Part of a small language model's weights.
Architecture: RMSNorm before each block, rotary positions, no biases in attention or MLP, untied embeddings.
Training: a variant of Adam for these matrices, 1236M tokens.
Each number is 128 + 32 x the weight over the matrix's rms, rounded and kept within 0 to 255. Layers, rows and columns count from 0.

# layer 2 MLP down (transposed), 2048x768, rms 0.0249, rows 1561-1577, columns 256-319
[[ 98 109 132 154 167 108 117 102  83 135 180 113  89 145 111 131 121 133 194 127  85 101 142 189 117 157 121 192  48 132 165 176 154 149 119 136 149 133 153 180  81 189 151 110 199 112 164 186  67 109 148 181 160 168  67 119  94 146 181 133 150 112 122 107]
 [119 151 134 145 157  94  93 137  69 170  93 104 130 121 123 131 136 197 104  85  78 122 101 136 124 153 110 125 112 156 100 161 121 165  61 107 177 123 113  76 138 146 149 141 148  82 157 153   9  99 113 119 130 130  86 124 138 154 103  99 107 187 114  90]
 [152 181 113 124 102 156 116 104 114 128 151 114 134 152 206 138 152 191 135 185 167 143 111 163 124 191 138 176  66 180 114 175 130 107 174 165 142  87 144 107 102 113  78 127 113 108 121  76  89 116 158 137 114 113 110 203 166 123 115 130  87 106 133 185]
 [126 120 134 177 102 172 130 123 148 136  89 166  86 103 163 126 101 107 126 172 114 107  84 108 147 108  90 105 154 102 143  83 123 127 117 161 112 156 169 120 121 138 151 113  61 163 136  79 165 127 159 119 122 155 109 160 138 140 118  91 164 122 136 128]
 [117 136 160 167 126 147 155 108 131 170 106 101 168 139 121  72  78 170 108 133 140  65 104 103 118 115 149 114  93 145  35 143 149 116 166 140 178 137 163 173 135  99 137  96 124 147  94 150 111 135 126 114 114 131 105  93 165 100 129 161  93 162 130 109]
 [ 83 122 173 124 120 117 112 143 123 148 132 119 145 168 145 141 124  82 133 143 103  54 150 119  91 109 143 133 166 155 145 109 191 202 143  64  74 122 163 146 133 107 120 123 141 141 153 127 125 123 145 120 135 144 161 127 137 108  93 111 181 138 124 154]
 [105 153  95 106 135 153 122 196 131 112 102  99  91 121 124 138 109 149  98 138 134  86  84  84 143 136 156  65 125 131 119 155 133 100 148 107  79 142 110 131 102 137 125 136  84 113  88  75 148 163 163  79 147 124  98 142  97 127 107 168 174  80 111 161]
 [108  73 127 134  68 179  89  95 144 103 192 126  96 129  90 102  65 160 138 138 135 106 155 187  91 111  95  59 158 102 133  71 143 135 171  94 172 126 104 124 118 139 140 112 166 134  93 149  82  62 142 156  49  82 176  83 125 144  49 180 181 152 143 171]
 [154 157 192 138  95 131  75  91 127 144 102 113  85 120 144 142 127 154 107 158 104 103 128 109 113 164 126 150 113  82 135  85 198  84  23 127 122 140 101 137 173 150 134  87 108 137 112  89 190 161 140 100 176 124  96 103 114 129 116  69 171 112 156 164]
 [167 110 142 193 100 118 158 171 144  60 153 135 122 176 108 118 106 146 137 147 131 139 150 155 150 122 176  91 160 162 154 144 137 190 127  82 165  78 139 173 130 168 100 117 139 153 137 127 121 159 186 153 145 211 171 134 166 109 107 119 115 113 152 134]
 [150 164  98 144  77 177 105 123  72 153 139 141  76 133 162 112 152 136 137 122 160 124 127 130  87 103 154  92 124 130 144 160  82 201 158 139 149 127 163  91  91 147 133  73  97  66 145 161 123  92 125 150 170 111 148 138 109 103 101 115 130  80 141 183]
 [161 129 179 158 181 112 130  90  99 183 104 114 111 131 116 154  86 129 126 140 143 106  83 131  66 174 186 106 143 170 188 157 157 129 151 125  99 106 144  71  95 157 130 131 118 117 145 144 108 104  97 168 211 112 106 135 141 154 114 135  90 158  98 112]
 [113  84 104  86 130 183  95 168 114 175 146  72 166 162 114 138 139 145 177 111 124  93 121 130 124  64 143 136 102 124 150 124 110  53 162 118 107 162 143 134 149  94 107 103 124 130 131 104 178 118 174 170 138 119 133 130  46 154 146 128 141 167 110 186]
 [152 174 172 119  96 110 180 115  89 140 134 110 100  85 120  73 105 143 132 143 159 165 170  84 186 190  99  96 107 139 189 139 125 123 152 140 109 155 100 237 142  97  87 128 195 144  86 115 154 106 164  96  90  97 126 165  99 129 157 168 165 137 111 140]
 [158 132 125 190  90  95 128  88 106 143 186 189 128 148  78  89 171 115 125 159  91 173 108 129  83 194 132 150 110  97 137 187 119  70 152 129 134 132 190 153 166 148 133 152 104 151 164 157 138 116 152 104  98 115  78  88  89 159  91 135  77 130  94 111]
 [130  91 121 141 118 136 120 150 153 158 172 126 121  89 113  97 127 105 146 131 114 113 164 159 158 123 139 140 155 197 128 117  59 172 128 148 119 117  97  89 126  53 126 175 142 162  92 105  95 105 172 136 157 149 154 128 154 162 220 106 107 150 187 173]
 [157 127 111 204 114 159 114 118 144 103 146 143 102 137  73 120  59 149 174 130 132 127 127 131 140 201  85 121  81 111 132  92 117 118  29 109  88 126 146 136 155 145 158 202 125 126 176 150 132 130 122 141 130  65 116 113 100 136 170 107  74 125 126  57]]
# layer 2 MLP gate, 2048x768, rms 0.0267, rows 1562-1577, columns 256-319
[[186  78 137 182  75 146 115 120 162 127 207 132 133  82 177 182 136 198  24 137 167 170 122 179 166  99 152 168 121 158 137  93 129 173  97  62 141  80 116  79 147 160  81 111 103  70 184 164 132 154 136 149 147 129  94 176 156 106 155 107 141  87 197 131]
 [142 107 118 168 185 150  54 171 106  63  54  94 132 138 164  99  78 138 131 140 161 147 129 142 114 143 136 178 116 118 104  86 173 117 149 170 102 174 130  94 149 119  97  69  96 133 198 137  88  93 171 121 113 120  96 115  95 134 110 114 122  92 177  97]
 [120 115  94  76 118 141 143  96  94 157 113 116  57 125 165 150 126 148  95 143 143 168 155  93 132 120 143  72  96  93 192 145  91  95  91 118 139 165  52  59  91 156 144 148  83  83 183  97 140 176 132 169 163 111 112 115 203 192 127  68 148 135 137 133]
 [129 146  83  76 128 181 122 135 170  62 135 132 107 196 163 124 142 129 116 113 116 128  82 109 139 105 174 126 183 130 165 114 158 100 117  95 194 101 115  99 117 136  84 132 108 129 125 138 154 111 128 115  77 160 206 164 162 197 171 156  53 144 118 166]
 [195 146 112 151 109  99 145 125  77 129 102 174  89 106 169  99  93 168 162 106 133 198 128 101 137 144  81 145 129 101 106 121 156 173  54 179 151 202  53 137  70 118 152 116 164 148  95 152 137 115 140 120 154 123 147  82 118 106 123  96 110 162 170 150]
 [144 144 134 135 152 125 155 128 125 109 144 102 112 168 108 169 125 163 123 142 165 106 103 116 152 161  92  47 138 161  96 180  87 127 155  94 153 153 108 179  92 162 148 163 162  91  74 118 137 162  78  80 102 119 106 176 145 173 160 141 148 118 179 133]
 [103 116  98 100 174 130 175 161 143 183 189 166 122 106 148  98  84 197 140 128 128  62 100 139 179 137 110  87 162 182 141 152  94 183 124  76 103  90 182 143  81 114 128 158 137 152  67 134 139 164 113 122 144  89  77 169 118 103 114 142 129 100  99 129]
 [122 113 131 124 129 141 142 136 186 147  99 137 139  50 106 111 183 162 170 112 194 173 155 130 149 122 104 101 102 131  95 133  80 110 135 160  71 118 171 105 156 135 157 134  86  94 201 153 108 121 174 114 127 106 152 155 146  97 122 122  47 122 138 144]
 [129  82 193 195  92 167 115 183 175  95 153  96 167 174 163 116  64 125 146 111 153  98 193 138 179 180 167  98  92 138 134 123  86 201 126  80 202  63 110 129 139  99  90 133 138 117 139 187  90 188 120 164  94 158 155 172 100 114 117  78 109 120 205 143]
 [123 145 148 139  88 100 145 117  64 165 155  44 115 169 129 146 103 169 113 117 165 164 114 105 133 155 118 191 143 133 134 144 102 123 128 150  72 151 186  91 186 142 109  84 120 138 112 155 119 110 111 209 103 165  96  97 108  56 120  76 182  87 118 124]
 [191 163 100 100 152  97 109 113 179 160 149 164 124 125 109 123 127 164  75 120  81 104 154  96 164 111  95  87 142 149 168 147 136 126 155  60 144 166 169  92 113 139 111 106 146 170 100 115 151  71 107 122 148  77 108 159 128 137 116 140 164  87 140 176]
 [150 159 139 150 154 153 162 164  96 110 168 116 110  94 205 121 110 128 109  87 130  50 109 136 151 114 176  78 129 146 150  49  99 107 149 160 167  97 130 140 102  90 122 153 196 119 134 118 118 149 139 102 121  74 101 127 156 130 111 123 114 176 171 110]
 [ 59  99 121 109 179 132 116 155 161 107 178 162 189 151 100  97 157 171 177 121 134 166 167  80 132 162  83 140 157 124 114 146  67 119 139 150 132 139 146 103 111 188  97 186 159 140 127 138 118 164 188  95 137 116 117 128 183 186  92 106 140 142 167  92]
 [ 89 132  68  94 121 133 105 161 132 123 143 106 163 140  65 206 157  88 165 113 111 159 138 154 136 154 122 138 117  89 174 135  70 159 131 123 134 143 182  97  76 136 129 109 161 159 114 131 112 138 148 136 148  90 144 112 116 109 153 177 105 159  94 103]
 [188  52 120 105 112  89 149  72  68 135 115 131 106 109 156 149 137 131 163  97 121 119 143 104 162 139 197 132 151 128 195 143 139 120 136 143 169 122 123 149 167 116 126 152 120 127 108 125 128 110 129 138  96 193  99 119 142 120 106 145 104  97  89 124]
 [103 131  91 154 123  93  72  91 126 118 133 149 166 119 143 169 126 131 139 115 115 121 112 156 157 133 144 152 104 155 108  89 138 128 151 150  88 100 152 137 112  79 120  83 128  81  62 103 173  93 129 173 110 140 135 126 136 122 202 145 161 181 130 126]]
# layer 2 MLP up, 2048x768, rms 0.0256, rows 1562-1577, columns 256-319
[[123 134 124 139 164 150 143 126 144 219 134 110 183  82 125  89  99 114 146 138 118  58 146 103  60 160  25 112 101 128 165 152  73 112 105  72 159 163 137 119 140 173  83 120 193 128 115 157  93 161 123 103 136 101 111 150 152 119  55 102  97 120 168 140]
 [149 167 141 153 119 127 140 195 123 119 159 113 108 150 153  56 129 110  68 113 111 145 145 145 109 167 131 132 106  93 118 108 116  80  74 158  76 138  59 115 133  81  78  74  77 108  92  70 124 161 126 144 110  58 139 131  86  84  94 245 152  98 149 151]
 [124  66 163 114  59 153 178  55 148 173 157 164  50 184 149 134 124  96 103  76 127 166  90 136 116 110  76 109 120  87 150  98  96 110 136  48 140 119 144  95  36 157 181 130 151 110 170  97  89 181 147 129 105 140 149 101 167 111 199  96 187 173 152  86]
 [135 127 216 159 158  99 110  98  84 178 116 122 131 115 136 151  75 142 105 129 145 182 148 137 143 128  75  59 180 184 163 138 140 189 121 178  96 111 141 137 130 138 145  97 157 142 163 157 103 159  75 126  95 168 135 154 169 104 152 118 132 129 127 138]
 [152 134 159 154  86 117 129 105  99 117 150 135 111 172 168  88 115 187 156 142  96 120 142 121 157 121 157 146  78 105  74 121 168 149 108 142  72 142 106 127  90 117 132  90 172 141 124 147 105 120 108 153 117 131 181 113  74 116  76 101 130 128 106 148]
 [115 155 114 166 106 155 179 156 159 123 130 129 126 106 164 167  97 185 191 165  98  90 113 101 131  94  72 118 111 115 127 202 127  42 109 139 147 166 146 211 126  83 137 181 148 126 161 105 127 146 118  99 127  99 112 130 132 176 183 168 153 138 151 125]
 [134 110 102  94 100  70 106 112 145  77 139 168 111 156 149 101 101  79  67 128  89 139 104 131 111  99 110  93 107  70  62 130 157  46 132  73 194 122  91 102  56 102 101 167 138 122  81 189  99 143  95 115 119 120 144 103  96 169 100  98 129 134 148 132]
 [139 121  98 155 177 143  83 118 123 109 127  88 219 113 134  97 131 150 154 118  65 195 169 115 132  84 141  81 150 148 112 136 175  97 153 179 122 152 121 147 100 118 124 149 127 143 149 168  74 117 164 176  64 123  98 174 108  87 135  80 139  96  40 144]
 [152 176  94 105 165 118 153 140 139 110 145 112 126 115 149 102 179 121 126 181 100 102 133 112 136 118 126 150 139 205  49  83 115 125 106 142 137 144 110 112 126 110 148 165 106 122  84 139  74  76  86  54 117 109  84 114 127  95 161 128 170 173 105 120]
 [142 135 150 144  95 118 151 116 150 139 145 164 147 128 133 167  75  67 173 192 130 179  68 127 135  99 118 187 130 106 117  96 126  75  94 140 165 126  92 174  71 121 142  94 135 105 133 135  65 182 132 151 124 157 111 120 104 141 136  92 128 122 125 105]
 [137  59 163 139 202 146 128  78 118 124  94 130  98 150  87 168 142 159  63 124 122  85 103 180 145 133  84  87 139 203  91 115 136  98 178 113 115  62 133 148  94 136 167  96 151 148 134 104 102  81 117 100  72 114  74 150 139 168  80 124 124  99 122 158]
 [110 113 162 113 125 122 132 134  62 102 156 134 181  37 164 139 135 113 127  52 150  74  85 150 120  87 123  94 136 164 137  73  90 100 172 111 113 135  50 136 121 103  87 134  95 115 173 103 127 129 134  91  77 132 134 154 177 168 142 145 154 168 147 119]
 [179 128 111 149 117  55  72 108 168  98 166 120 161 130 110 160 204  91 133 151 136  89 149 135 101 146 103  72 221 156 118 140 124 104 121 137  87 111 137 144 122  94 134 115 164 208 146 106 103 108 116 167 144 123 159 144 193 176 173  86 126 115 143 173]
 [149 114   0 121 124 132 110 144 105 111 106 138 158 165 118 115 138 146  59 138 115 164 132 162 136 179 113 163 172 149  80 206 128  92 160 124 123 161 202  99 117 154 123 131 130 146 109 149 124 181 174 118 100  80 167 117 139  93 142 163 126 154  66 144]
 [167 140 131 120  97 128 159 153 138 127 189 142 160 134 117 121 100  85 106 126 142  78 112 160 187 124 123 114 137 161 172 127  97 105 119  69 139 100 151 144 109 174 138 139 155 186 163 142 200 125 137 153 123  97 100 104 101 110 108 121 172  89 177 125]
 [ 78 122 119 145 153 189 119 122 109 151  79 154 163  85 182 133  83 136 209 160  50  67 150 168  90  97 163  97 166  78 155 139 129 110 114  91 108 162 159 120  77 139 129 142 121 124 140 149 138 133 139 121 146 141  61 103  81 177 127 131 127 125 138 136]]